{
  "n_layer": 12,
  "d_model": 128,
  "n_head": 2,
  "n_kv_head": 1,
  "head_dim": 64,
  "d_mlp": 320,
  "vocab_size": 8192,
  "activation": "swiglu",
  "norm": "rmsnorm",
  "norm_place": "pre",
  "norm_eps": 1e-06,
  "positions": "rope",
  "rope_base": 10000.0,
  "rope_fraction": 1.0,
  "qk_norm": true,
  "attn_scale": 0.125,
  "bias": "none",
  "tie_embeddings": false,
  "parallel_block": false,
  "init": "normal",
  "init_std_qkv": 0.0589,
  "init_std_o": 0.0,
  "init_std_up": 0.0589,
  "init_std_down": 0.0,
  "optimizer": "soap_variant",
  "lr": 0.00449,
  "beta1": 0.95,
  "beta2": 0.99,
  "weight_decay": 0.075,
  "lr_head": 0.00747,
  "warmup_steps": 120,
  "schedule": "wsd",
  "decay_fraction": 1.0,
  "decay_shape": "linear",
  "final_lr_fraction": 0.0,
  "batch_tokens": 32768,
  "seq_len": 512,
  "doc_mask": false,
  "train_tokens": 110200000,
  "steps": 3364,
  "dataset": "wikipedia_en"
}
Each number is 500 + 50 x the weight over its row's rms, rounded and kept within 0 to 999. Layers, rows and columns count from 0. Numbers have three digits each. The size before them is the row's rms in percent of the matrix's.

# layer 2 MLP down (transposed), 320x128, rms 0.12, rows 93-164, columns 0-63
106:443513548502468473409436497621518472484506501452564539489465489473517555492514562530451433524477510508522483529513433472515502424451510458626471503463575511491558522490472485473595522456435490
094:500458515547555488502505512523447492548518509424411508423522467427498434555542491466498406511499542509466460482462578443546487487511431424502522538464515527528467504534526455514522540438499438
104:545511519462472506438414539460461614495470514478523466472500511518419564423437495475478474536542518481504456518515466431549513468534518545503586571514557506485557533520528490443513464551423439
106:554496525459479552440442527520553492429516479495560567558399569448561383483474378512532435493553522474497515584569483504554484454520467561597567494414514419435447579499578457522520513465507522
112:460492456506508484477519575540546475452584532448532454523474513524551301563485568436604441578463467475443439497539453484437549447482511532525453552467482536474512566435516427429515496517481480
088:506517460438574522554459535478501584543458585507544493496445495562577460636500468497536502434457512470521482507509477505517415461558427538451487555520454483463460550534538577443455539565529421
098:456558534586496557581596479501464526468584409475515619550547473479488632527454511502572496478543462618480392430516532526535498495506473515588510482580473412483500545496402426569491479527488516
095:549506537604482532454450505497522486410554546555488518504437526503559417532431462501489556482529497605463500565428445442478560528561452457523517517412542440516575543494495428467526569561418495
098:512466482508524553498485451527434446510543500526515564403467583502533594558535482530475451552555557384470464431516472507550544423473536424458467552583464461469531587545481490541530512469538477
090:530561537490427523420533605615547425542491529510564493569490412477443444521413455420471526502476523465500539528517526455506538498562396465592518481532477535547529470437520573481526446491533488
098:435457481544601498521410509545542555462575531432488433456549473473500526455508532530526435499483457488484588442589472404546550532429470493579541463445540587561472483448409570516511471593536577
098:569525444500554539518472534478432523512469546553536546519452425484574565467482605550462535468507437536474517483557487465644464491571433514431515438493628506467529482472509473462394486534482468
089:414511450480512472456513509540494461534555464513558515400566393517513391537479539483445550509523478474437516558509536471497484498544484511640521393431469428505520441559519537499482571580545508
096:508499430516550446603473537540545445525432506510578400539621485435524513589590511411566576560490532496501514500479574464506439503501426468520498552543536472518530485514405518631523557542479561
099:470465425517514417556455502459468458525498467416475457416519412501554475601414439476498399438539503468537541503472495515559439500503559549552449520424559571477499482528438506630634517536437541
094:489527468507415515508426494560497463494603466550583498599569484564559505552395539475476503533419498631542471507451476473545459498521521519465443582499523541511435489599507598493528533509516450
103:579525601494412504444442458540527455501522483449475543520566514453509512548560559518474398557484530415530568609508478485552425461448437492475472433462583546534535502586502469450549405600514520
108:549537483430475600414553555417483506570541534527585571539439462575549514497483537520506441495559423494492519542597496502450433473454562395411539472461508526438451606642504490550469486558502549
090:463498441565535482521475418439496558529462597521453441431546414443503443508499485445448538434453618436476549422539634474559465517526523484540547459530543498542501441491480530526494526443556525
096:528479561520566496489447539494537525549539491501452441508484488545530447496480499482472531528544451425446386489547510464528489435472481578591471487451555520582469557507506397479474587582524493
086:424563540635543531391516440452404450400491476541443501556513495542505447419402510485529536468405414480571476437443504575484552471547461412508572554503445457402535449446563538484454558474531464
109:558457556484547562535478561523483527580539472548472449463469455482524557391473508465583445483515604514498523539511532470531505532458445612581493491518515524503487608566502516508532408477492482
098:456476517500592544541428534557595425429480496487462518568464425499551482479496524512537531491464475551521585563481546413532394449566441483521440424482483531563535436489523501501450489525493444
100:513521565563616511518498634576506544565620416418479559464586443477509587542576502494517515422492428440507496454523519501565536510506517460442405459439439572503507432505500524511419480466497463
099:449506449502479484438416487444488520540468490500468391521518507351500552540568494484393444497488561555515462501506450477512522511482576600446389474509500501490519361509444496495474567436533454
101:414504438470523494629484576426515438506510513454457465447630451483561478494515521464543564517438511556564483485502574459586466494663508461526463570556504496559523494443503550585526586536416540
103:517511459531373527495503485469510547419454480455570577520520618540540579513512515525581529445501469494441528430564515546571540497596475539505490523407476505487452523559528506476448525493489521
106:431572497614483420497424454497527497476619555505421539507500495463484476511519555564483485436481478506446487503516502525443432502433505530524447599494521542539448617423525430456486528480535463
100:552548482463525489532468460524507490498591513488519448529545556418452613469523527518490496596490444521461448483478501460474479513419491518532390486434538548521504500489463469462394522594483461
093:603584526554534443463499444571533455449554471515410511568468484474413575530434510482552501585496517476577541536491506456391514540480510530495538479430422463486552380441433451431534557578545459
097:437492518450491483458602486445470444513540554500605475458533558544580500549577507502555462525584511518475442489521467357566485487474592499580490436511503542547493539466504559506604446504445500
096:419551532562471542472488477552522520456508462484530520483460488434478506495411563527488487459480588512500546491437549524487484398516504446602513423490563481452527502465522501539593510548457542
090:583528467502513501433536481475417477464499575513508581456447467428488452510489476484551350522476479425486391438487431497552553472556515540588472528440596630454457523463559451542502492453452528
097:514502624457510569488455477553485518488470584448522529479472502454512589510491506604453490479506442446484546426483483473398452460520502513428459466382514573523493414462544434510532502493577476
105:470522541460532458544443536530543494434590503534473438542440489537545530479440473464503605521488517534556498500468498466448503473453488500528546579411573431484538547524484479496453423450493478
100:429565478504425520556533449576516434521561539457404520508517442521549491539486454503448458531462446502477545466489475495568522519496561521429499482534528500531541469512541468458502524530519548
100:479556491461483455435507525576529500462478493423555552574568417445460374446537514539533468427560508489538537515473470549467464550510412441501484453549486431509531496519454472452488405582613582
100:475457502503582564438546529598450452572548524441528526479418527479500493571453416550536518459435501533534486480510485546447429431543507499467520492547499453474538615461504521495390524516569527
096:535443466553489485504477487489455452405579444582485472523519474522480535522493590471419506535456532538539480541471484498542506433535532512575535469586487549529540528495581453467455534508503398
097:488517543503518508531467465570484490471516497586585459522491544536486613526485391497539571538421511456466545550587461441493434470497425461537502494476491459459494500449497445488469584492483474
099:508468509542511528542487479512569475525538576517525458509395447366481496521422354469459501555532476468508517516514492476600421551476483407429625504405474465481474499581417435490513566438459443
088:495486529534492489528474450514510545469492382585508588494526537531484619563482502459686483484440451539502485430494518543433446482452535487500506490560498454461578379521435470519443507527461441
101:603568403563602485474576421457455502460546626530440523501550398544453599487535536474469554534475513532509534480494485511525497492491470536535493542518512466483428453504538589534463496465478417
107:514544571541460544648495524478460524579522446504481567391434659477582550575506468561478567521557451513457453514470498521416553523499561576539399528503472463402448522520564514501510494538514517
092:501500409511503523564495499534459541594415534463552479411566450526530463462528551465514432480557545566508394429496474494536536484484516473533394478512591533545434543570503529465573473508491497
100:541490519540509443465467455485450513556508629522461570478577501534406532452526609455438621510472419523518480418508434460436406506589520479474497523489486533462512534446567414493417477475442552
123:522448517531480480452470433611457463493490461530580533465532517475539454519535559484461458529392502625512459503527521502518481379490465502542498481431536559534528555562510489612521440471516553
100:510455490467601456460477463516536507587441450487444437568484573454582386508554519463495601409499444355498489454570515459535580534516479512471535488485457502542473525401565426468519514468543533
103:540597521463552462595462523469481470487517542559509514468512551383487567512506502454536462548538456469504460478557451503475462534482478507531490525438514504500537563504506407537445552423418546
101:474588480584448507406483517513452498518575494437497384525570456475561517552432500576451495517476493521496599578469499429597443497529445528570489541449486490530429538522461562573473509466540523
100:550510465497611505449488527563503497435489524478426538500506469484540450501482437643467461525553531506518403575503436509417462546598405457482494462577475437460470550562492526475600403447463442
106:497496467513488571479531522504492544471518455524519451619474419572480544437529609557530457480477507519479452519524491490522562477447553397391484573532587552575486518552496488507509474622462471
108:430563555510509515523581547440449539440498514543571514520508452485501502523472600513421572470512462540543525506483436532580561456531514557492549451472509626497347488488493392586548443418458562
094:504547525506391540496454582487469445429480428582499453581537448522547455462472495503522504541464583533483484425502626462504520526435490456528494560478578488478463480475515438590602500471417580
098:533528441479537542503494543513387564511495461487431461427476495479554660582419526493421424467468487469581513457586516509492490547536494504445538452463471512483542480448469494570496500368463500
097:475501528406541516531529477520502493478454418536578507457521502592444600605495526458501536512503483527548523413455435497483513515480472644509540497549528504477496539539450526579478404534493479
090:354516457525481484420508511548465473498465494472566538469529478509484463476495503489421491519531422489504480523496366495590449422502517524464545421467569487598519539524462512599464539514554475
102:491488543466538580494538483563481451568412467536487592490559423494588541512437526507585513486491522442574480419482512454487428535487565464564458505519480468602532463518526566389605556468434475
099:506502489500528464483492591558521535473494504512559476513571509536447508489563615568446487530535515529489454523495461515507445545537534459391489489492437531464471468491395498457521456549400463
099:435464424426435421489529496511460505514509571487545511483486533491476534611384494551399426486522462469501401405514467487547481499483511492446535524410369575489501448517458524543458494466449468
097:440475481519422541553610541453458513529608470509516499573449552560544467553535540497489561444446470432417556508481515412567587412503471522536468577536460442525545609598499454530434547506501443
104:410509514533561554579476496518520508542484486495541373444419537464463520534495358498474459473481531536544495550501512653433497582528461551506464514480454557470509460443433438527501503454467529
097:465569440488496557484372443564476495414552537517558514474467480480458702514462493482461456497524530539509402517537404549430461506495502515530507502469629524545489469511512436534450511497440563
095:517524517469535529402515492535524482498489509506459445465443389461480466455517494440446558536570538463532548519445482468480430498509499498532530511479516466564546501528458538467480576565485454
109:554571463513518453390513534422529594402555547488522462419581582537472650452514564497443500410513470524535521492426523567536513476536569514509494442365481582506494529489451506440531413449572561
091:466522444586586439462547505466487515550477472477383510512551441503591521502501562465434456494440460482533476577538402521529500558485525587492537493546493507531477469594492479566481487559561423
109:456543499418466511444470470499525466570489483539434515416493584582502385484407558535532553515533541581504432566568436484373545536568532535433436578523530501467450504540502442432579477537526458
106:527583449442469471477564503435541580521579459494453573497462517546525474506396567514558557523475510486480458315434580541474539492528547542573451582407500594513579458561461538556576495469477528
116:494494468552557515561464508526574473462524468465463555483537456579440391434597535474450474501522457482548459483504467527394495542440533471543445523559591544563495549547439442477511403538509572
097:527533502458514510559563537504468485440516435439521545477447492472529493552484438487571378457479522479474317505549469507446494470531487474588496470459468525492469476597474516501524524466422509
099:512568396498483453509452425500457426477464507530528557501483557553547413515476463521562470479515561485477497440461539509461543427486474492542571590561534411550492499459397459467523563533544547
109:478494505515536457552413515424478536408514671447456429482458511511512510467533468509459485513617523540480518496502418549526490512524529544518469438403543525482558401457475428618511454499534493
# layer 2 MLP gate, 320x128, rms 0.139, rows 94-164, columns 0-63
099:510517475580498537465504473573423498504425424556595502492545545393498509440515460503500513533546457424483499483535514592525484428365482525556515487427465535475540555454512458488452491466545608
102:508538568565455447504547451481550477500403495564570451531482456491454477522617454545506575528542513559382484471531457605544570549381517425462471511479534462514461437458454570536581501485487524
101:476500475513517511531482566511477635472521477493528548562425616490464342489558502485487446465372466573499598571500461513513582557519525447592530444533546540491541511467598412503503491528542528
096:481435532449492462469557492462448480416537579527472492590466531514439414537537580469520473537428498495582471349458463541468554534464539478530411462481456448495513525573493540502477439485477571
100:353504558545558530526559489595428494456452466476452506476496482492498451484588490581457388574478540518488517485555503622564440535521530528555572551521585517437453421527474510579471490544568498
091:464480546395456454491514487494540534482501573519572500443435473533489582485447550470579382537475483457389421508444380389521545446490482509548582490487536468579494518530493541473539451446523476
107:493385467551528473502535501526513565495475448504454460497453462524497488521525594523491522528533467486461475529568522549579646419508498423509510451434519446443550553521494503461379599458605471
098:469542503444495451508561533534505493522567448664548506429508494452534464469452526393488469368408493501588434535492520422538438550559450511539557436498474484509560499519456495441544531531566583
085:542587477464504561435576523562519528470481551516452449461564492522544554531535488570455443464544410472450580454446467450469451460587387484535440477527423520508438541542513482510526475453496439
106:522600614514487546491519541559551454510494479476432470430537542539455490475582442429536582457449513434458588469528509499536433497599550503517491476522516532531583526544467471511563571575480520
098:426477542532520493437527522384557504508532527451489528434583556423518457467490533506471471561465346457516516545559474403473530510473564497379526521495487525476538497540584403495429448485511450
087:549539524502494507421433477548502504497497476504388469494583509484566450456516493469414562474595519506476480505551591487542518474497483631513554493441458596553444449568436522546524481479495460
100:477524489568459558465601507513545507455427520476562466494535529493574464457399381506500557438474531484466433505487450453488552495495457563519404582634463477476502456542506431418518482506408514
096:480421340545512475430509434448485520494528523461549493508531526533465423510472411385492505441562483467566576528494448538504482529506499585423459493525421507539443509482477534506445495583440447
090:514465525461507458493463550536584487539430554487599487515418521511464509543535494525557589420506516630505374480521507488516533524484439506535507545439461469548579450529510507503469493569460469
094:569466402465528575470445511506522542518474529495558484473431544541427443407565420349436492480483504481430572504574519534421456528558561400527519413433555448649450526503509436545462530459514526
109:489528543515488496492631448431602492536507434508495423460415539530467499467517486572440438380487450415599634453441453404458525433553444520494498432429521533506386469571494518507466542494481418
103:515492510476473534509507540493538449564484487454536549458492566447477510474426590513528470451461534468393564462498443550565485378469444444432516429440477518544595508492494548438393498512480552
100:532546489579479497522489503548513498529387471499416468426427525538466441474411529543548616496492455477545544558483368468549479534495521553444497572537425561521468622527449551527521564553467450
085:570444437544521455615483555602488465442448439520452456489568514501460486450479457573435495477519460478421560508469605525505487489424505424507468527529595443521469524541559519455472455544504463
095:526362513443528504497471471553520511476563557436427459542491520466565520446432516587564504550469484498342522502471527557418491421503534602525551530478446462472447598581569499574487485571477477
103:528490533492594458439552474544518471486548403652486498462501500525554543484494530471482482451528436510537536508492457503483444576542468498573521669406549509522425502527507410479635492570546496
099:583426510510602542506521479463514551536453415613425495438485565527607436483598529555492526509481548548563482349497511580455567548476474562491497552510479509484468552467486505599531558431491522
099:487467511413469506450533587488567454500497475508550555488565523440547538577522541459538397528589402450589529534487545398471491507488399491590650420520420528502467549458538514511532378553535598
097:434541557471523487576446496471452517537590502499606404460502486601506481599569503530484530555502434537514454455469575470561573489528497658521508514472493499521501492508636432525470582542507413
101:468513541611539491587594497342480478543399598442484459499512476514492485432443455499565511521524395511489496465449522495584520431500570517440500580451452536574432514504458571475500519518569424
094:466454523515405538536536566535546585526448445560463413550607515406543557503542448509421504507487511519508527437467501403465580505577484561498550517570470518422493471471469457541503495569562453
094:505542503467522494604537510432515472461439478575531560435502473472444505522454518541454585473467412455511387500533505558521447530524458433506477463385540580553534440490455452476534398511482538
096:532532409468488500500444453386443554596527502457478529502490518531468506520434505412528455447559495506506453562548520472482515451560429435467472528513545459534564489508452547529509503485527549
095:490477521556471525479482460440491536468520478528476468560614517433519483432471489489474472457446466494511553448484537576450479528480456498489522462537481436461585459544439513532450536472472457
106:487536422511510558525498515473426491484461509547448515477501500511481569486518520544518598453542596412478505457583585437591523417555442558475514509377490476451559524470511534593542615587507468
093:488507574521490550505562402542448482476491418547567465515484563395548524443549499530511397542493565461573507453506543533501466508467443484443553495459500492405403491483513524467474505564522445
095:488535534454472515561544536517435474391571510437489556534556490503466410606636519464517489512470475414479506444548447467399536531386504390455458484461488514495506409501531521427492465401489505
099:465484481428598561530540496444446487539556383523519460486460501452478496551453552415425467544471502513482534506513533435522585420456574432606442436582461496523482525466423564500511531478517480
099:518459496512594593448473526449477514381459508502555546617498511578569481548604509489426525502543534549551487582546463543527475521445479503453476414486473527522417544451448496499371576449511411
099:474627568556538503581568521583531473480429434472600525512431536508533534508485463577491465483443455361472449410442575546478438518421470555571448535480521508559561529475475556477529493571492518
102:528518506533537460503528411381637517439529412417557440495534538520465527574473461445537494462493553452511418526429481583498554559508435481530511486425432579631493449522477480456487485471441516
100:542473513477526519541558585486520560473493545505553450426555499572443483532428500495517474479497448463522540589502506595583487541481464510535503569502536571476515418531419518573471546591472487
105:506541460485558426490516478512492606460536525614503500537484498470538476580453501543413447531422510443483418471533500497419565522380437503613457557435545520520410535463465504517532471496513543
089:449528499467533601459455512564535466484489487609493521406562544431448424481555499487474404427521527474521460486434570443415570457516500453415414591514477518464480460495535547467488509478468581
106:474454523499493568561464495572514458496359421523471466534483549511484559597506513569591484390446494511524478578578531476465555427460456504453521461533413560469553514453508432470484541529512475
093:491466557584464520430486594536460510501558527506519478565538558445554562455424501429574500531457579507596432576559537513461489495527516616446517558490511448509513403483450415583526528552488507
115:476497493456526540471453476484413487511461489517520406452546438569497532471457546529468494561424484487469571509571542509531499492463449454504438539518378510448592476477504438535522485455513458
092:492406527449460545538540464503405483469469485569469516504476500482486439513509491534466497469442565459501454479543476524583486460485517542430539548458507437504535464352499541549594531491457457
102:524491421572556449554581509534493545545444493495546498475530598364525471462451457378525475532536575462478508549433567527620457481510508527457431430522504605539420453533519472526550440422533534
114:503539490472503433504443488573373463513462467520498435555455480509520470533454569501407418577438454542519538396457496444483362440511458518452544423489552557420515526509568472497539491500505541
101:534438519655543544452465480514424557455414507516542369464507546386467484510414485456561490557400413427578494448483485535465483513469411517594491496503506462496565571489524497520515461505445436
107:467471484412467503553501426433501546511558553467488487552514468435535450535530454429497567586461462433351460546547522508455531491451524471481436411523448429423493495530433491609426542438500494
097:540510599582560619516404536532503501497567529383543455474452385477531491502458483497494487567528529536508447451399494452538454535439453515479462464474466518585506526550452574506489620549468585
099:454406506515511514548459532501421484485476456452580374518557484525505501421524488449573501434559483504522548468493523472508598441522522480529529471556532466477436521427456470464468530380560542
099:552425475532470518504527539539435615427585445476479351518661541495522484522486512463484437549521594565479448565541518494476495510494514567524469565483468530524555506560435526454464470421524563
105:505537554451517500512547458534550575474526514629609514490473583449520399495480540513403554528485597435388539478541484565492535443559498508430548563435497579502450457473446485503515435488551542
108:481446405544519507454515439441384548493484454541526478512517469454520413531497482561556560495540427493418489477501507462481473463385479526536471458560561539476469464542414522430555464521568483
100:509391601512521466489432436423544449527514513512563504546504535568550497546506386537468543428547463509404406526451493556511524510456477484557570468490522502499500528614497458503497478483452551
100:504494490594507449556567490556516517537478520487490389449564572453547457549521391500509555511510527474542467548479397505639560523549481472439493500428609538537504526411461486476494412457502490
094:519538483470492493553524453436509563524478535422498361535530461584546493485523464411436487530469569414517574447553598515486519594524497417595519576517438501388534497463615465594467479454483538
090:484465443466595469421524534548492490573363549511563468471481394546540488499448485497521525381569521492547527467490469437528520525512571437458456518540521582524530510506532601400494591530373400
094:575472519498519497516475568499518475462427365505580442428517512489475480478579568556516546544469485497425451524480496519472442537572551593504487386491453506476493433462497485514441448520489587
103:468491481435561624501470453407520610461431449466458516561509542433496459470542462514513475564474472495449449501470637450374474511499454544529491407429531516619509472556489481459548416577494560
097:466498489504492543486489521477601417462445464468426428545554520476495518497454493487549450551482566461520451520589520579454577544465603467438562526498534552560480402544514467537468552551446407
103:567496469647492534470589590444454508490483532575507520534445449560457511513533496392445465467407464456578431409452539524519499415561504493515550485478417575451514449449484502480436530516468508
100:482498481487438521524385468561510542429557556523523473529432544483547539454501433514532438484530541483504431506528468602422482518383495469605493595510484463456499481426539477482446436453444576
091:486479593525465494505497563448451680525488505508515472453597484566511456483484554568483428493541445538543553510413486538500644562474469430506424551550526465544550501595464472554509488538497472
103:559518447497457533555477590408534497500538517483542446580520488583455465528476594528575534603465557457501459456565486473544461525516592486451394491500477512471501499473482575449498485411567597
093:468465543511551492494466512479479517521542487455447424517554524365498452376551472461476552473537444487482505522461518464479488456397578489446476443600522466562526587570520492548542510417391516
090:486567528526574532559429556525516416520482462552619483514441553469523456535484597564443421440509591418466549463520456492529500525441423461495530528503470552578512477470490532462577535492497502
102:451356494476542449394492353489417491487480503518447502465504510409505452475446471519448560519454456504537429405471473523495531488436491554507448528504528578542478570459522532469505551501481464
112:446511482544467535492499470502478408460515474519511470554597559498495451488446549459478499519528513396476469507539512410531422503588456521564465525534421502475495521409461487476477461470564428
089:475522542572500484518489505498540491495531477563556481545432566573478503524481438538452506455536458487495641465461576471548499582460568513477447537472595554515528446513503471492509511510551509
099:495576486420438344517490479489471369464547584514558544440470555485539475482508434453552440567452575442528456535424565570609438509466467503548487486537494531507428540517553447435580521479477553
100:539501522503546538459603516409519594574499528548529474494525520412437600427467496429529502440461572510522423517500564537560543486550517480451492573388543554508523495466509474419521446442537580
# layer 2 MLP up, 320x128, rms 0.135, rows 94-164, columns 0-63
098:541435438437409439593523573399502539446468494592369538528423482464488435551487456527496566465512529463493501523533547439563603517521552517428502491589528530387550544523549394548571556549541453
096:456458455519541473544402502390455495554466459477545452419574528567537530547411518484546583555531549495573411485566373494536441407541567479456501586588501539459517419447485576490559469504504576
102:533575470418545504531502545528675402486466508525481405406463533526570576528524509586481493478511467543443435425519493515543480473505422556551484495535554505463431481496534531501565569448391507
108:425485446502581485562520448458535458457472498441496461497492431495602441504464509566541476550530466520441423522443546537429504474437426404532439524457587474647454455525521468416477494504449523
092:459544584540535499504440479490530458548476482480507442554547562536485538491459441456527510430582474460578456503490585460481513561480443433465472412538404529606519595511514495518535431377503470
090:519478494544517507463516520534475523432474484364515575494460587488490549483488487523533571577607528493397472515548535477452459419495512513534463434482505505541458610485549453569540493495484526
093:456466493473516376446582501466501426625499422560484424555438535452515563496565526560528483623502598485451589400531466542484534494513472415515587422474459554471533502488445551476408508504558434
103:508457388493459518445448467487443457430501543565422466452547442562462521523421526509468501403440529497475478515580585557478436536474515562526487479468609296389463479499542500596518497461557438
091:541530524404450549502580468530543564536549563465479467516586489537551494495562538503477508546505342577408499536500383467427487540568472546512515438501504556536497478577534481516539489531448454
106:563480486539439535432510461460462445490445542646378558480541484550457443503485452498546472549484467539481443514487414488393520476538492523497488538501492556525509497490509504528499521502521444
095:462418498511522566435460500532489496442419533542509413400482495548460465609454448564503477558529462441487570574509582500512445409496575526594494567539564382496397531610481534525522508420525481
090:460441503520524506414435449468487543433434480508461550432464605449412525481488580502476587489451455501558417508503470581566512570469462500373500482489539537440503505446558456584509519500447473
094:437502495485499384542504490398546618431466411520507531521500467471503536481490550551449382559480481498552504461527586444508530473524463414485487414461553563476548570496524567537566480471457481
106:429404494567463518531538565455473586485566602503425483519525540523391557530437548492504540463473549533524543551551488501542542369555468514438451533487543510549484552492481553556458518514453458
099:488430552535409488511475576498477482509525482498578436549528517551501477582495538519548525543468515566461485474475515466569499426504522487434434448559500578513468532554530636450497571532485580
103:481510496500528612417551501473633543543494489485505511527556496502506474475519467436540538621488578481545485496468538514497542510461596465529573497496514604520445478571441617430530469495462596
104:528480653580565405553553534433560411493555432508618523512578444524527569488527585494434511501451487525499535448548511582457520433467495445524430401493407508539514587489486533474483467534488441
095:528427545542495485581443510483482614479530518519433476536564596517484539539493485427506484531462561474539439548537482481538552537486495564530459410413423508458504440435462554518506454550543468
098:511543553587480540514580522492441511531537495565561476475416561487435464440511557379523459538562447481547556485476486420511565567398562498483423414531517582602515497380470489442513601475496552
087:608497470427447444434560466505570492412510524486531417511454455380417497539530492525498399497580573586487481448537576491553544516503515419532452501438615474506470473496501511438551523510367534
094:584514587486470496483558484520458489441609480499393476539534494596569483559448532480603541504539518494475573504533537516433525560423526477539564439456486552535431525414536439511585466534492494
106:481409437414415443488433491518566547639530405579568483561547551480507472515558519462540400511522495477476427492573568517508484530515450581510533483469548604440425428489446447520517501490527499
102:513488493549490482551464626509443455537470574470538502467494500485437469471447422487612453452515486540555491657518482570588456452447443451433544492517559523561525424495581507442515461530515456
096:564479598530463494446509559478456461501544471593497508455460540496420526521558458492450488488484473443513466575481469562462575515492560458499411522513546420459466505611442569476524469500486512
105:415468408510548561409486449548467524508523408544451423511483501516486499469424431542426543571538512484478584557478458495475437500486509508438459565497473493594510460450505544499462501564519524
101:550545496615449470483539500447454557550500509439472513468535449565550542395547481486459515473552460467518456547516534558550545440527471579402559534560526498464441500582525419408477469488562431
104:465603494539481427485417493514512549523574475601447535573552492601487493462546522492420526531469469528421492422560553471492488462560515521572388514482411572565469510377539428489523512458568537
106:394547547506433429452512573456469506493457448437495550497508451513508562497416545439573528573586590512452545548446474483500493445521515533422471482505568536584532511533584503525504456482564431
091:505498437432502496499485550553491520632590515519479506534503601503437555548533511477545511502456546434490428549472466601429516466480482525451532535523490489562485408484442464501542476616500553
096:515540500532550482519412520491487511437519482464489478542495424412517581428506495568464463531527539476487490444470542478391560424615439392487446499472498500509514507487508491500443532525538574
098:474602428522471367446509456573414400466478509609546500522491520478528489429557555469561498493507443517441428496557548370487526522510590553460565428488527507512463459504589530458542537474536473
093:506475428468516548542391447497541546453382507546475434469475561529471544585458533517434526441560573480545511490447498516559450488581549514523506538543517514443563510505489445488542546583493477
098:521515524486386509446523465538539528546409584450482550578536418430587482554442512560508555537501516525506515521599406523376511546461557557534602466574588526468576466550484494549498581538424451
099:559559515472490509574512561518419471453479416565553560547434568534359465538436540341644443511453465457475568531563479455488549568574543552556490487448453595475446500476485440556534501567535543
100:491425480591484537469480462541450588482465446462523482556550501507458477629437516588430505449427529442559497507602496608454581524439444466504592491471549459409502523507605522474500501497512549
099:510487488412448469453514451547540445501520618512466528566458467503528493337526474519517438465636458476503584537485538521454453529498529534427486558525523495462483666387536534534440549484540414
108:468506474501570495550544492476541504496489434563462513518501496495478418469627542524487559446481533504638549515426419466418495465489557480519480629540401353474517463555466499432491495576503479
095:477435500455524423437426562564427440617399488578525463495508558519423484550474470478481410527579557475461494476546538532494480506528529470585547498451474484523467506526530487551496538435449494
102:467454561499574455518577479538500504491532517607578533592466591463550455506536465499474490458447476528503414553540508539546623472403541531672500530482495586520484554500462545442463544496469505
102:612514474459531454503495482487529579471531451426406460578486599579511437358482503501512519476441582571490551540500531502523473449487451493554476465553563533498495469471512447478572521487467517
087:555417503578476466545396426557535514494484517447516495449476505499485505528443579488478447441438477391498419639434599462533541488555561521474426426501506441495572527526506549432478516462495435
097:536507416518498452568455483448517482527599499516574463468517483462475406543551514445536437481415470571518540467461481574471535548511467560539495523457430502558381462414431555464531479484491494
117:492464550502495455412492456468460498528559580457429487562413574445456431452514497530524340494587564508566541437533571506467445570510566412596540506464491447463437496540475571481581452461428584
091:490583460435492456529452562573473484420492559470554422468450471510662465466421483456512477495372469512493490458454517505506562560559500470416421404508430493475527501553506495464562453555505581
102:531587550431482411502457463545530484457472521406502449557506534539532497497433485425413519445473455445461484556491502500499435575528420453554573506550502498407469490521537418559497455477522498
113:537550448528561456497421500535441469495431490478594493511461413503549505496445486440515482470463470553519592588597449559454493507519478561495522515533521504465591540516531343510506589471475521
099:466543502424491480551545511462545489503615508507599609529493514542522536432505430622535456477493491595450505479552495469559457377503397484465480368473574538492457496535533516395528595530565457
111:408429531422496450380543454456525529499507463496566462598455508442617505548487504438499517459538372481448419518506567537502578543581500502489557458567539504539493541534558541471535505583513490
095:523432440449490503442555475488479521542467554596477429498436499608488513554531550497590497506504506480503450514438463495392447467532560433477454441592541539471509544435483554603555511471466517
108:563526582400482460550505550513519460510533493429523466530403404543532530531499516454543486512446533569598610482440466453542483554421511527510545573447478447510512466501518577607543527503508612
102:551464469503392457439625495476465505475528427502522524401463505473447423460514504541501502465465464429484440574539464505476544541408494572515476545457493563402562422553519427578454506482528479
097:458588529513525526418536521494516430528577577467387446534426574521553566499473451546482467444429465544533490522466507556529509464550441653466425461559502494576443442521465517480533457498518565
101:541496558505444487475527534534400605429383497510491490541505479476521465512588515505447541438488430474487501525516488344502555557535472598546494520452542513523447498534521493480516540508515539
098:460509476461458532594436494546549537636504494482599586436557563425554546488548494553558506485550498454453493529486488426484402467562477508466520548588464496522480539598441564448542554467488536
100:546497410568474512512509457537478469501463531485428527669529481526572412529454475490497595542483509498502504554499479550495564542489425573475434561500559551568466467471567446443488407543603549
090:416476530444422555579475470494451477518461556503429534536507408508456458543543481625482526500506526559517539494563456523542559463492515482513472476478448391468520484537441563416417576533420505
099:493495486489537560417478520519494484484408543534494466499496458528625452524506448517517473454526427609520514418524483459440485543537498498394545499493535473530510490463576534359476490462363448
108:524500557465526458420504470518611485440590484523449501571519408484520616507506455504475468533383398527463324561552459622506543514577480523541490555460554552536482497543521533512456455517476517
099:491454503503463510488509542464515487561512485531473554457454442479461552464377497558447505471487509470481540515411467532518528534486472583533459453524499478543473539497566416509571473503358461
092:454585591505546610508555529523519495464522465596462517613534553452524527456504632488516571482453515493404427519578528485488520370614509575544470578535540534492528488565560570528563452529540473
100:447539527513477495453542422423568481610612526516494569548484514477486474474542384559452510480461510511435489470409518532451444600489541557561446530541417519606571480520499513539525439517413590
097:495523503498433521491593474430488539580507521541560579627460508531482539408532501636477462487522510513493507348452513521505494432393525518479532504524476486535470609457497462449553448429593453
097:520486458460533521515507596575556619476510571484468508492495492550535444485477530480480406489496396563515470525511419496486642553488469488537425553457497520567525503524411533518540533454450496
099:559577474444488519529411528395513541481560521546480511509526486477501501550501490517568510500479470524567520505380483510482601469527566438445394464394612410467481459525548522507501534482488546
101:518578486509567581426557449583507469406561509554463485502521511464502453592481468544479494568418508526555538524459481477491454519569498521569520457501517466477464456454450506567527548529515442
104:498572596410580460411498392548461496502520471518530542555572443496494469432411475537447522534491525471399601516462433493500518536578531567467521549517515517505405433496495472477595559493398551
109:467546557530490507461486490567531434499520530524508491480546489460553478498550508585541538424487505519493381455481424477411541558514498423458466488490495523576508446546514500481438400567517406
109:530512492475528525439525656403523506481461460437545512512499477516572485544429428388481521493585486535515512553477463528414544516451498457484442569453454493500503506464427521533495611471493609
096:474492601386478479527499486552472474485456459451479464460547491559513543536551582556539494497458561386540460591587436552518446427511495531492577503592489505483610559531539587521524537515511494
087:483554468461473557594512410473506420466436466459559536567447477580515520481474537406539496555476579555535566516555474489531430458512478505467499531530536465549606585501538505475579515513579431
105:540485464456494480501416612492480497459500496480487464517489521602570612482499454543369577491496533534491503563497410508523510499544474552495457408459573549575507389481490490543444450551472501